Part of a small language model's weights.
Training: a variant of Adam for these matrices, 3181 steps.
Each number is 128 + 32 x the weight over the matrix's rms, rounded and kept within 0 to 255. Layers, rows and columns count from 0.

# layer 7 attention value, 320x320, rms 0.0482, rows 71-120, columns 200-239
[[160 169 145 128 109 127 129 168 149 142 141  96 127 146 102 123 148 140 137  77  90 106 127 133 111 142 114 142 132 169 147 114 114 134 131 133 127 175 108 157]
 [169 155 124 129 148 138 168 104 147  72 122 148 129 125  82 147 143 134 119  72 142 164  92 119 104 105 186 178 148 111 111 123  68 108 115 135 168 101 172 130]
 [129 144 144 115 115 130 162  89 123 165  98  91  94 121 149 131 144  96 136 171 131 166  81 148 133 104 125 131 139 112 116  61 132 150 104  78 165 118  97 172]
 [ 76 176 124 105 110 154 136 100 111 168 126 115 137 149 142 228 152  72 119 212 114 151 113 173  95 124 149 119 134 150 119 161 131 116 104  86 165 113 124 164]
 [180 150 164 118 134 145 132 164 127  86 156 158 132  95  78 110  70 106 117 135 152 136 148 133 202 113 184 134 131 102 151  97 128 148 135  99 140  98 103 114]
 [123 140  99 113 164 111 136 177  89 107 114 158 147 169 137 139 122 130 143 161 132 109 161 145 143  81 112  71 149 150 175 122 117 106 104 161 119 150 151  78]
 [131 172 120 136 155 124 170 174  96 101 139 133 162  88 130 143 136 137 151 169 112 148 109 112 114  90  99  87 145 116 137 109 131 122 134 118 127 136 136 129]
 [168 116 103  84 131 116 135 173 102 120 128 196 161 175 146 138 168 142 101 147 142 140  87 151  98 131  90 106 154 121 164  94 145 133 157 145 103 194  85 185]
 [ 94 135 118 116  72 145 153  99  97 121  69 112 113 155 125 145 158 127 142 174 146 146 109  49  72 125 119 160 162 134 136 125 141 113 151 115 143 112 163 161]
 [163 130 112 139 123  85 154 117 150 109 172 132 134 151 121 146 201 156 116 131 157 182 107  71 129 119 168 139 168 125 146  87  96  95 139 123 115 136 174 140]
 [188 136 137 130 166  98 159 133 138 132 126 156 110  90  98 102 148 131 110  75 148  95 121 155 158 142 133 152 137  70 139 208 131 122 119 105 102 113 119 141]
 [108 104 106 154 111 108 153 121  93 113  78 128 120 129 122 170 120 145 118 133 163  98 124  73 119  97 194 152 169 138 113  72 107 124 109 107 176 128 184 145]
 [173 141 144  72 133 127 139 148  94 174  85 168 106  75 176 221 110  99 139 155 166 155 112 161 138  70 163 114  72 128 117 139 163 160  72 150 120  98 121  95]
 [116  85 123 144 138 140 161 157 150 134 136 127 113 155 114 130 184  91  97 173  92  90 130  58 131 148 124 150  83 161 120 118 141 105 183 125 145 183 176  53]
 [ 42 140  88 155  77 133  97 113 153 121  76 107 116 180 137 103 164 144 157 126 124 124 139  50  97 145  33 128 133 182 138 142 171 110 169 114 123 186 171 145]
 [ 99 167 151  94 121 111  89 133 127 159  96  83  94 157 156 136 111 102 140 124  84 110 142 173 140 163  87 121 146 151 128 120  96 119 113 136 137 176  83 160]
 [ 85 129 118 124 128 182 126 149 166  91 109 131  96 124 108 127 159 143 145  56 114 138  85 154 189 191 113 176 189  95 130 137 131 151 185 116 147 107 124 132]
 [125 143 120 142 117 187 147 114 118 107 125 132  35 163 123 113 138 138  97 144 101 146 146 149 101  97 103 112  80  51 137 131 110 128 127 116 174 165 115 107]
 [114 146 130 129 105 110  75  78 160 169 122 127 127  99 136 154 149 148 161 111 124  99 106 116 156 176  94 168  79 141 130 124 177 167 132 167 136 148 182 142]
 [154 191 200 134 170 141 128  87 134  99 147 150 152  98 171 166  64 147 126 161 141 143 132 115 145 121 199  90 152 120 119 106  98 116  81 109 114 113  89 165]
 [141 143 105 116 117 111 108 181 149 118 136  83  81 137 155  75 133 109 109 111  97 126 155 126 151 182  85 147 139 119 132 144 162 151 186 165  85 165  86 147]
 [112  87 142 109  88 135 139 112 121 141 163  98 144 116 138  40 131 153 124 140 124  96 109  91 119 187 117 165 127 180 135  85 111 128  95 139 125 195 137  98]
 [141 127  82  74 140 135 169 143 119  65 115 121 140 114 122  87 126 157  91  71 138 136 155 153 129 121  87 156  92  58 131 127 203 164 168 103  84 163  79 139]
 [108 126 127 105 152  96 128 127 130 115 132 120 128 133 133 162 141 119 113 201 143 163 135  90 107 142 121 107 122 101 144 146  92 159 152 117 128 100 185 151]
 [ 95 134 192 139 136 155 153 149 145 101 120 155 105 159 135  44 184 141 141 141 155 141  88 119 156 177 132 129 144  93 140  83 194 130 174 153 153 141 120 104]
 [123  89 136 134 145 146 154 132 155  82 121 104 183 130 122 119 115 177 154 171 132  97 108 117 159 125  53 141 124 120 139 126 156 122 135 152 145  88 174 154]
 [153  95 133  77 106 113 129 108 149 165  96 125 104 152  80 142 172  98 106 131  73 115 139 118  87  82 111 112 104 127 102 135 105 132 128 127 136  91  94 108]
 [122 116 145 145 120 118  92 120  94 135 118  63 115 142 131 166 148 137 131 120  67 126 169 126 134 174 165 158 108 188 100 140 122 132 142 127 129 101 113 122]
 [127 127 168 163 156 161 136 137 128 121 123 115  78  94 161  75 129 131 166 124 155 130 191 139 143 105 168 110  75 133  99 161 101 120 158 118 145  88 154 111]
 [146 123 110  86 123 166 127 115  86 131 138 111 151 168 142 130 107 126 109  97 169 109  78 186  68 133 102 164 111  93 137  94  84  96  76 108  97 168 146 135]
 [ 91  73 117 128  96 106 145 114 143 117 126 112 219 167 115 115 118 112 109 162  95  97 182 121 140 136  78 138 152 117 144  88 153 139 134 130 129 118 113 105]
 [145 149 120 154 157 101 163  81 129 172 146 114 101  79 156 149 121  95 140 138 185 118 149 163 133  90 173 115  70 159 139 142 132  80 113 112 116  77 125 141]
 [160 136 120  93 148 130 148 154 111 113 113 109 116 128 104 111  95  92 100 138  79 140 118 102 117 126 102 174 109 132 106 153  92 137 137 138 132 114 116 126]
 [113 128 189 106 177 123 154 144 132 126 101 168 184 150 112 157 112 158 136 130 157 167  93 146 106 102 159 137 114 142 127 114 148 146 112 158 124 149  82 122]
 [108 104 145 129 101 132 121 110 160 152 118 134 168 179 117  97 155  94 109 164 128  70 166 133 162 121  93 121 146 111 123 110 112 162 143 105 131 149 118 110]
 [104 149 141 159 126 109 111 126 105  97 164 105 141  93 112 133  86 152 177 151 133 144 135 158 202 176 122 116 139 100 106 168 150  78 139 126 158  69 157 181]
 [149  93 153 157  57 141  88 118 156 104 160 120 119 125 101  79  97 102 150 174 144 115 172  61 186 126 153 100 136 154 116 130 127 100  90 129 169  53 111 146]
 [150 158 110  95 116  97 134 111 110 135 140 145  97 120 171 162  96 127 125 163  55 133 149 131  95 123  36 142 146 139 148 138 120 176 128 134 128 140 101 106]
 [173  97 167 100 109 105 122 156 112 151 101 189 110 214 170 109 152  90 113 136 109 101 106 137  91 139 109 125 131 147 159 121 119 170 113  88 139 137 164 106]
 [144 169  92 123 130 125 127 153 165 121 104 149  93 156 116 145  27 165 136 101 146 149  73 152 112 110 124 136 115 130  87  77 126 152 107 210 128 149  69 145]
 [ 71 137 151 114 132 149 103 135 128 123 106 159 111 103 145 175  75 171 121 133 143 154 144 145  85 153  77 137 114 115 126 159 128  96 145 167 164 150 129 151]
 [135 120 113 128 112 139 105 143 123 192 131 167 137 176 128 112 148  78 103 126 138 128 122  91 133 129  73 122 151 114 125 126 123  68 146 108 169 197 113 126]
 [200 112 142  88 133 136 129  92 126 127 155  48 140 165  99  81 165  91 122 174 123 101 170 113 112 150 155 144 139 111 114 140 121 170 149 101 115 197 143 126]
 [142 165  94  91 114 134 149 142 110 126 116 165 128  95 116 138  68 129 158 104 129 143 101 147 122 112 175 123  79 119 120 153 137 150 111  92 149 165 126 111]
 [ 80 115 151 192 126 130 118 147 154 129 120 162 149 151 155 141 143 112 178 142  87 120 187 135 169 107  88 141 135 153 121 109 176 109 135 138  96 145  95 157]
 [103 150 140 146 186 110 130  98 111  93 157  69  82 120 129 116 139 164 109 114 137 161 157  85 154 176  95  87 138 133 151 141 161  90 121 129  81  96 119 175]
 [120 124 111  92 108 106 130 152 116 140 135 128 202 116 111 143 123 134 162 172  78 125 111 121 175 173 130 132 140 107 139 138 130 183 134 117 137 102  93  80]
 [129 147 110 129 161 156 120 145 117 109 112 190 114 128 135 126  95 143 133  63 155 104 128 164 107 158 112 105 106 168 150 140 134 113 114 110 130 189 153 126]
 [144 122 161 144  94  99 126 113 137 174 112  76 129 156 107 135 126 128 119 187 116 138 124  93 140 164 122  99 129  97 136 102 122 166 126  70 122 168 116  80]
 [144 133 132 157 108 128 142 116 165 181 129 171 134 151 176 108 136 118 139 128 149 131 139 110 185 126 128 105 104 109 112 114 179 186  86  89 170 142 110 104]]
# layer 7 attention output (transposed), 320x320, rms 0.0481, rows 71-119, columns 200-239
[[ 98 112 107 150 105 108 113 107 137 131 136 122 131  82  80 174 104 140 142 157 149 104 137 110 171 116 180  70 146  98  99 142 139 165 169 135  72 133 105 146]
 [ 88 133 150 103 100  97 124 174 130 125 166 146 130 164 153 120 150 128 132 137 115 128  90 118 114 135 112 138 133 152 112 117 138  99  70 100  81 129  88 106]
 [141 110  92 123 105 138 118 115  93 158  91 146  91 149 157 151 124  66 150  89 107 172  94 171  95 153 135  61 100 183  90 144 106 148 156 159 123 117 183 130]
 [127  90 107 140  79 127 156 102  99 114  99 142 119 126  95 117 114 131 162  81 109 166 145 126  75 165 179 113 123 133 101 144  95 155  92 140 131 124 140 145]
 [126 129  73 148 136 123 113 121 123  87  89  80 169 142 190 135 160 100  91 159  91 165 120 134 118 128 110 128 102 123 100 168  82 149 129 153 121 120 129 109]
 [164  91 135 168  97 111  89 155 125 136 120 132  67 131 112 130 191  82 165 109 112 152 128  95 134 149 113 146 124 124  94  99 114 115 161 175 147  98 169 108]
 [128  96 139 158 103 144 122  76 187 190 144 101 132 139 136 119 129 152 108 143  88 128 182 116 145 136 129 166 142 149 129 174  96 148  65 188 115 130 105 149]
 [117 154 150 162 163 142 160 151 167 139 183  84 113 136 135 149 169 194 134 122  55 131 180 104 162 135 157 181 133 126 150 114 159 138  85 141 120 129 118  96]
 [113 155 189 140 185 126 175 141 186 199 177 121 129 174 146 121 119 141  93 128 131 107 130 138 139  96 173 129 152 148 168 118 146 156  68  99 154 212 123 130]
 [ 72 151 115 117 159 129 179 145 220 127 155 130 108 122 124 140 132 179  90 181 137 122 195 105 111 132 124 117 118 134 140  79 168 142  47  96 108 168  83 110]
 [116 122 143 137 109 165  80 151 107  55 143  89 137 121 113 139 139 122 185 106 115 156 120 115 120 161 100 144  97 144 120  99 130 107  91  73 112 132 147 115]
 [135 152 177  65 106 103 144 110 163 147 163 111 132 137 168 108  97 118  94 148 123 129 151 116  82  70 187 148 131 152 192 142 103 115 106 150 119 135 123 126]
 [127 102  49  97 149 145  89 125 128  99 160 123 120 170 169  70 118  64 119 103  76 169 106  97 131 140  58 150 125 155  93 117 113 166 140 110 190 125 137 103]
 [128 138 137 147 166 124 135 115 223 181 114 131  85  94 178 105 127 177 132 143 113 186 124 142 124 129 135 124 194 123 138  98 116 142 132 131  99 130  98 150]
 [127 132 186 171 174  82 175 124 151 162 123 146 114 111 161 174 134 141 130 161 163 129 123 119 132 138 191  85 126 118 141 143 111 114 109 114 105 144  99 166]
 [152 111 108 149 137 110 134  86 119 120 134 145 141  91 160  92  97 140 133 117 169 107  76 157 116 125 149 111 122 123 105 147 111 146 154 132 168  91 172 130]
 [ 97  98 128 131  89  93 140 110  70 157 103 134 156 107 152 128 133 157  74 177 146 166 164 134 119 138 131 108  92 122  97 171  74 140  90 131 117 112 134 152]
 [164 163 137 116 124 122 160 138  99 151 140 131 155 116 139 136 158 134 120  78 119 134 105  84  67 156 134 165 194 160 114 104 148 165 140  92 101 145 121 101]
 [107 118 162  67 154 116 182 113 103  85 128 162 120 136 100 121 128 117 148 131 177 128 117 117 103 118 176 120 113 130 170 134 161 133 160 127 146  95  71 155]
 [137 112  60 132 125  83 134 131 136 183 116 121 103 134 144 102 158 140 135  52 128 135 134 172 123 158  73 177 104 122 147 172 127 165 110 151 143 119 145  82]
 [105 117 136 169 170 106  97 120 137 166 133 131 147  68 124 159 169 144 103 154 152 152  92 105 148  77 130  57  77  82 134 171 130 148 152 141 131 112 152 117]
 [137 119 120 123 162 134 138 109 170 153 145 179 127 126 112 117 162 138 148 153 188  97 106 151 137  63 105  92 131 110 167 114 168 125 168  95 122 132 130 148]
 [103 104 140 160 113 146 107 161 147 150 158 102 153 125 150 161 147 112 138 101 105 168  79 132 206 121  84 101 170 176  78 127 128 128  84 106 151  81 141  91]
 [114 134 154 164 130 104 207 152 157 164 111 169  93 151 122 159 190 139 116 103 143 130 150 117 117 180 143 124 117 151 137  32 118  91 136 140 142 144 106  80]
 [126 129 115 109 183  97 143 156 148 171 145 112 128 129 173 122  95 163 133  90 121 151 118 143 116 144 103 157 124 161  68 164 109 161 104 167 137 149 113 104]
 [125 106  98 171 114 137 137  68 119  86 168  88 114 175 179 130 181 131 121 103 104 164 136 118 149 126 130 116 113 112 143 122 136 122 240 149  99 166 140 132]
 [133 160 145 123  97 135 151 152  86 116 122 148 173 100 127 157 142  95 164 122 144  95 102 111 136 119  90 107 134 149 135 141 110 127 142 162 158 118 110 155]
 [161 125 142 130  92  87 105 135 159  80 163 101  99 137  92 119 153 167 118 118 116 159 117 105 141 184  89 145  90 134 109 132 148 121 160 143 143 133 154 189]
 [139 164 106 153  94 108 154 154 151 171 152 117  93 161 151 107 135 122  75 110 129  94 127 129 126 117 141 101 113 118 137 137 126 138 128 151  85 124  66 136]
 [128 104 133  75 159 137 121 158 108 151 151 136 140 101 125 133 169 111 143 169 102 119 106  93 164  84 107 146 124 178  98 157 153 189 109 124 120 110 118  99]
 [115 138 141 152 113 121 165 105 105 112 120 110 149 126 145 173 143  96 171  93 125 146 110 138 141  87 119 121 129 134  94 129 104 146 163 131 148 136  91 102]
 [155 177 178 176  76  85  94 159 150 148 138 114 158 133 135 111 132 119 114 147 111  94 203  80 166 113 136 124 145 144 108 113  94 107 158 126 128  92  57  92]
 [124 199 134 141 145 118 126  64  65  77 127 162  84  97 146 132 170 115 100 110 133 140  94 178 119 106  83 110 110 119 165 125 135 121  79 131 135 161 141 162]
 [124 140  92 115 144 156  99 135 141 122  80 125 110 144 118 108 124 112 112 156 105 139 105 161 133 105 150  92  97 103 146 161 129 114  16 135  97 121 177 150]
 [134 134 122 119 158 147 180 115 119 138  94 133 125 129 116 162 146 100 155  54 158 116 113 157 124  87 101 146 140 111 113 126 110 150 154 131 146 170 121 101]
 [108 128 178 173 132 104 133 148 136 101 179  81 106 134  96 160 144 170 119 117  79 167 184 149 179 180  93 138 128 131 140 114 198 135 198 166 114 128 136 126]
 [143 193 111 179 146 152 149 138  72 108 122 166 104 105 107 155 149 140 118 101 123 114 139 174 122 182  69 138 102 191 131  69 136  70 130 187 162 111 106 117]
 [146 164 123 153  95  91 148  99 139  82 119 132 123  86 157 134  86  95 154 162 120 134  87 116 156  97 166 117 127 127  99 157  52 133 133 118 111  64 129 119]
 [179 113 142 114 136 116 150 145 114 125 122 166 119 164 115 125 133 106 128 111 147  40 137 102  50 129  95 164 100 139  83 120  91 155 136  97 150 146 154 142]
 [166 155 142 120 119 148 132 163 107 151 130 130 140 102 131 180 132  88 133 131  85 146 104 136 135  70 127 128 137 117 119 184  84 121  96 126 134 116 139 131]
 [111 119 134 156 111 121 119 103 127 149 124 118 114 139 141  97  94  99 125 143  93 121 123 115 152 125 165 129 122 113 122 188 134 134 103  90  80 146 128 132]
 [177 147 140  95 175 107 197 135  87  92 120 181  96  69 102 161 133 106 137  87 115 127 130 167 107 101 125 106 125 132  88 174 138 182 115 130 140 163 126 168]
 [ 95 130 122 132 121  99 141  81 103  53 126 113  63 114 156 143 140 116 103 103 136 143  92 131 146 170 115 142 109 112 152  86 146 130 128 119 158 172 138 138]
 [124 126 142 128 145 147 132 157  91 152 118 142  97 135 144  96 134 136 130 162  97 119 160 113 124 103 123 167  96 108 172 144 122 123 103  95 114 108 136 118]
 [124  91 127 148  93 114 151 111 157 164  97 122 180 132 132 177 151 116 189  94 113 152 135 110 139 114 138 120  93 132  78 154  90 139 168 161  90 114 115 140]
 [132 190 130 145  71 104 103 117 144 103 142 137 118 140 134 109  97 139 116 155 102 157 141 113 117 141 167 100 148 135 128 129 129  92 102  79  95  95  78 103]
 [ 91 145 130  92 139 105 145  86 112 118 124 117 151 133 161 141 156 109  75 113 133 125  67 108 116 104 131 143 139 129 115 147 135 138  96  95 119 136 128 112]
 [144 129  70 111 130 176 105 167 116 166 103 160 100 138  93  57  83  96 109 136  89 106 163 105 101 118 150 106 117 145 148 145 133 110  80  64  79 129 136 113]
 [ 95  92 167 152  62  91  99 121 135 135 169 145  99 191 172  90 122 121 101  49 125 113 115 112 142 104 138 175 139  81 133 145 132 134  99 122 134 148  84 117]]
# layer 7 attention query, 320x320, rms 0.0616, rows 96-127, columns 200-239
[[109 146 156  98 121 159 113 138 105 137 143 135 108 140 156 100 126 144 132 172 166 190 149 105 147 148 113 118 147 123 146 112  78 104  80 113 130 115  80 162]
 [104  88 122 116 140  67 169  91 166 130 168  92 130 185 105 136 147 138 123 150  98  97 177 131 147 126 105 153  86  58 158 123 171 119 104 138 175 133  88 122]
 [129 149 144 133 147 166 104 134 106 135 122 147 134  72 108 106  72 135 133 119 134 124 106 115 109 143 144 101 142 168 147 171 140 118 142 149 103  89 168 128]
 [125 155 144 111 111 143 133 147 134  86 102 154  98 101 151  88 143 150 141 130 153 184 139 133 129 132 135  89 163 140 115 184  87 120  95 126 127 102 100 155]
 [128 106 147 103 130 103 151  90 144 100 165  90 107 193 114 143 158 135 112 134  88 115 108 141 132 110 136 226 140  94  99 106 167 125 124 121 117 156  92 151]
 [137 140 133 166 141 123  88 110 105 153  98 112 161 108 125  96  90 133 122 155 148  83 144 133 123 144 150 124 118 147 171 127 157 109 124 117 120 126  94 105]
 [168 117 150 108 126 119 152 128 136 124 118 160  84 183 106 108 152 166 131 132 111 103 124 201 160 114 115 152 105 114  84 130 134 144 130 142 149 139 130 148]
 [110  96 141 150 110 143 126 140 148 142 147 102 137 160 100  71 143 150  75 167  91  66 141 122 145 152 113 148 115  96 145  85 178  97 142 127 136 148 124 112]
 [166 132 122 225 166 110 123 135 132 119 129 139 102 127  91 169 160 150 112 147 131  36  97 158 137 133 144 136 107 154 119 141 174 105 119 123 138 135 124 100]
 [157 161 100 118 147 124 106 149  95 109 120 146 139  49 161 166 126 123 143 122 145 151 113 116 104 104 135  79 124 135  85 142  86 166 104 150  95 106 167 103]
 [170 174 126 155 151 140 106 182  77 109 106 152 126 120  99 162 143 104 119 100 101  81 114 107  92  87 111  64 112 173 115 198 101 152 129 121 118 114 144  73]
 [101 158 118  91 136  90 169  89 144  89 122 120 127  95 145 163 118 136 159 106 140 139  97 141 138 104 165 145 106 130  89 149  98 140 142 111 118 125 162 111]
 [ 87 116 123 142 124 104  86 142 173 126  84 184 160 191 117 124 101  91 112  87 145 126 124 169 141 137  95  77 149 138 110 103 121 128  83 134 130  90 173 159]
 [118  77 134 124 129  95 177  92 165  61 176  75  77 145  79 160 155 109 130 152  90 131 125 100 149 155 147 205 142 103 120 122 170 155 120  97 183 164  51 104]
 [191 141 139 131 139  91  67 108 116 122 122  81 124  98 134  99 138 159 115 124 164 135 136 131 114 154 105 145 138 144 112 105 113 124 103 140 131 114  81 131]
 [125 105 139 126 122 102 127 101 136 108  82 107 140 140 130 166 111 141 113 111 134 132  95 129 122 127 134 134 138 106 115 123 138 139 116 116 159 143 113 106]
 [102 162 124  55  90 144 168 121 152 126 144 130 140 126 165 148 113 119 160 137 117 188 182 157 113  78 142 116  96  99  89 124 130 121 153  81 135 150 145 180]
 [125 127 101 119 158 166  98 157 105 165 126 118 107 104 107  85  98 102 103 145 142 121 137 108 153 152 113 108 166 126 153 130 130 135 129 104 130 107 139 110]
 [196 135 110 126 164 141 139 123 117 127 126 131 135 109 149 118 157 159 125 130 132 151 101 102 108  83 175 153 143 160 121 122 103  95 145 121 155 147  75 104]
 [135 160 137 136  97 129 131 132 138 118 134 142  77 213 117 143 162  91 176 150 110 132 113 134  88 137  76 118 103 138 166 157 124 139 173 132 131 146 154  97]
 [145  79 182 192 181 145  56 176  59 144 106 173  75 154  29 135 169 156  28 106 205  52  75 108 140 175  65 100 123 163 190 151 123  73  77 173 164  89 150 108]
 [118 118 128 141 135  87 135  94 129 129 142 124 138 105 138 151 136 129 142 115 136 146  90 123 122 132 142 152 100 119 129 132 111 140 149 107 121 138 144 164]
 [ 82  96 119 121 136 112 136 133 138 108 141 132  82 106 133 122 160 124 131 160  68 119 202 140 178 125 122 132 163 130 140  88 165  85 139 136 126 150 105 128]
 [150 148 140 104  68 117 135 137  98 125 117 120 126  86 120 151 137 158 122  91 133 130  75 144 150 156 111 135 137 110 120 105  99  87 112 149 108 171 153 167]
 [109 124 117 147 124  53 152 155 105 136  86 118 129 135 155 184 119 134 140  89 114 114 138 129 146 137 105 123 163  99  96 143 145 176 159 172 141 138  45 167]
 [147 134  86 168 128  98  71  96 107 116 149 119 103 112 116  87  99 127  84 141 132 132 171  58 111 147  81 142  96 156 132 145  94 158 131 153 125 162 141 124]
 [116 136 155 135 111 158 156  80 108 121 153 148  87 167 132 124 119  86 150  74 123  83  78 145  70  83 127  93  65 115  83 135 120 135 107 137 123 152 195 165]
 [128 124 140 187 100 121 106 150 154 153 147 175 134 158 128  95  86 144  97 109 133  93 138 126 103 116 119  90 127 143 129 142 123 134 173  80  86 102 140 117]
 [156 182 142  65 119  86 129 115 126  88 144 163 160  94 153 141  92 101 145 129 132 115  81 106 151 122 188 101 146 143  99 164 151 173 137 132 160 124 108 131]
 [129 181 117  99 155 120 150 143 168 157 126  86 149 117 121 190 152 119 165  91 184 204  80 146  95 111 164 161 107 121 113 148 124  90 114 125 124 100 138 140]
 [157 119 114 153 137 128 134 129  94 156 187 163 130 168  82 124 151 135 116 107 149 122 121  85 143 171  98 148 143 162 163 180 108  88  73 122 146  76 168 120]
 [105 141 130 129 123 186  97 146 167 124 112 137 140 116 135 120 122 135  90 141 142 141 146  84 171  98 152  79 132 158 109  93 167 123 125 104 142  98 167 135]]
# layer 7 attention key, 320x320, rms 0.0617, rows 96-127, columns 200-239
[[103 125 168 119 103 139 154 177 124 175  93  95 117 146 129 142 101 125 146 138  94 112 112 156 103  94 161 114 109 144 157  89 142 107 123 108 121 144 167 118]
 [134 147  95 118 144 171 136 110 120 101 142 180 136  62 135 116 129 115 169 159 179 132 164  42 118 139 112 108 145 131  92 136 111 116 100 148 144  92 126 142]
 [108 118 207 136 107  88 107 144 112 184 117  85 125 186 134 139 123  96 126  97  62 100 118 155 119 128  84 126 102 171 171 172 134 147 154  95 132 150 105 133]
 [125 136 173 149 107 147 103 157  79 152 121  97 107 173  79 138 120 116 128 160 115  99  78 127 109 122 108 146 110 114 118 112 153 113 116 126 138 104 130 131]
 [137 123  78 132 139 164 156 112 171  87 147 170 105  67 145  80 114 113 137 110 159 157 122 101 114 116 146  97 133  88 101 113  97 156 126 133 127 115 136 153]
 [134 116 145 122  91  90 116  96 134 121 175 130 141 149 130 177 165 109 136 103 123 128  74 170 157 102  87 158 149 186 114 136 130 148 134 142 115 157 138 119]
 [121 178 115 126 170 150 144 108 180  95 117 127 129  58 175  73 100 138 137 135 155 220 130 110 165 124 188 113 117  94 103 137 111 149 113 135  90 111 139 174]
 [124 121  99 118 121  83 104 123 113 100 134 111 122 130 141 138 145 118 136 140  78 125 118 125 136 113 134 125 114 176 105 129 140 174 150 104 149  95 132 104]
 [100 109 150 160 130  96  74 110  80 124 137 114 144 172 111 146 131 117 139  73 107  60 130 121 133 107  91 135 114 149 142 144 182  93 134 108 135 121  96  89]
 [131 129 148 137 148 104 110 108 127 127 127 135 111 144 119 125 128 121 121 134 173 125 134  92 133 149 146 139 123 111 120  86 123 112  99 154 124 142 177 163]
 [122 121 146 170 137 115 109  94 113 148 123 127 146 153 103 153 130 149 144 125 150  96 152 109 126 124 109 133 130 138 165 149 134 119 111 101 170 143 107 112]
 [169 147 108  96 122 150 180 126 152 129 158 136  58  81 132 122  99 104  95 156 151 186  72  90 123 123 176  73 114  58 102  34  80 152  76 109  91 126 200 159]
 [146 171 169 115 135 143 163 153 139 122 101 159 150  99 180  87 155 122 132 139  82 154 167 142 102  92 173 132 127  91 129 104 104 167 109 104 124  81 119  98]
 [135 128  87  98 113  98 131 116 121 113 193 141 100 106 161  94 134  86 144  77 137 151  81  92 101  99 132 129 132 111 103 127 157 144 121 130 135 146 143 107]
 [105 109 152 144 154 142 134 112 126 138 155 137 152 141 123 138 123 105 159 114 152 100 107 124 113 154 163 141 161 155 146 176 148  88 107 127 125 126 139 137]
 [133 169 117 102 123 137 138 143 179  77 147  94  65  93 175  76 131 120  99 136 107 147 163  99 151 130 196 123 101 112  78 103 143 128 115  96  95  79 145 148]
 [130 158 162 123 122 127 153 156 110 124 116 132 109 119 140 136 139 155 120 167 132 162 131 158 109 123 120  92 116 112  92 107 124 168 129 150 102 112 147 101]
 [133  38 202 181  44 158  66 132  94 171 108  63 161 194  17 158 148 159 117 138 135  78 156 142  92 130  57 148 168 186 206 182 118  58 136 177 196 140  70  39]
 [122  92 108 136 128 121 136 103 182 116 160  93 103 178 121 149  87 133 160 154 176 111 143 118 157 200 119 176 165 148 110 162  99  92 109 128  99 127 123 157]
 [118 142 147 137 197  84 132  83 122 142 100 132 133  84 229 149  64 134 148 132  80 143 175 138 131  99  89 147  79  80 110 114 148 143 160  49 127 162 114 136]
 [109 115 136 134 136 118 123 123 140 121 120 163 153 136 146 112 133 128 136 131 140 115 148 135 111 136 111 129 138 144 160 141 115 105 146 130 136 142 106 142]
 [137 184  32  21  83 113 224 142 250 128 185 183 132 110 182  99 106 102 180 146 108 232 167 141  53  93 180  73  65  20   0  73  59 211 116  85  79 116 178 244]
 [141 126 146 151 140  62 123 133  56 149 105 125 143 150  78 184 143 159 165 113 157 119 116 147  93 120 125 148  93 156 141 167 124 146 153 112 145 177 108  63]
 [107  81 107 132 126 142 118 101  95 153 127 128 129 156 100 175 197 105 141 122 123 109  87 120 109 144 155 132 143 159 148 152 130 154  79 159  92 132 105 104]
 [127 150 152  65 171 129  88 185 135 142  73 134 117 132 167 109 103 140 119  80 120 144 139 163 137 100 127 155 100 123 130 127 164 127 131  91 145 130 133 128]
 [126 120 124 123 136 102 113 110 121 118 117 157 144 160 143 161 124  79 145  94 126 184 164 177 136 100  73  69 160 112 126 121 127 100 109  69 169 158  82 192]
 [123 146 149 180 135 156  80 152 127 151 124 128 147  91 143 100 153 149 114 143 165  96 195 134 147 186 128 140 137  99 138 119 137 124 102 159 119 117 177 113]
 [ 77 116 113  60 144  88  81 102 144 131 106 122 124 163 126 148 112 112 132 131 122 152 153 153 123 115 125 116 141  52  85 109 143 123  97  71 171 125 143 165]
 [ 91 112 132  94 102 127 138 169 134 141 111 134 127 129 127 115 133 183 142 159 117 150 105 128 100 207 168  68 141 128 121 110 177 147  63 149  72 151 129 120]
 [117 123 153 129  57 165 141 144  84 148 150  99 142 162 138 135 153 172  99 163 126 155 122 118 107 137 167 111 150 106 111 152  95 139 118 163  90 143 201 166]
 [ 97 110 151 112 110 179 166 133 173 133 105  98 111 110 140 143 119  98 122 190 155 137 163 130  68  92  69  84 140 126 159  83 144 143 176 129 118 152 106 109]
 [130 146 213 116 112 136 150 151  99 154 119 116 183 129 109 167 145 141 127 114 110 165 131 162  79  63 119 125 146 148 124 117 127 115 113 158  89 111 162 121]]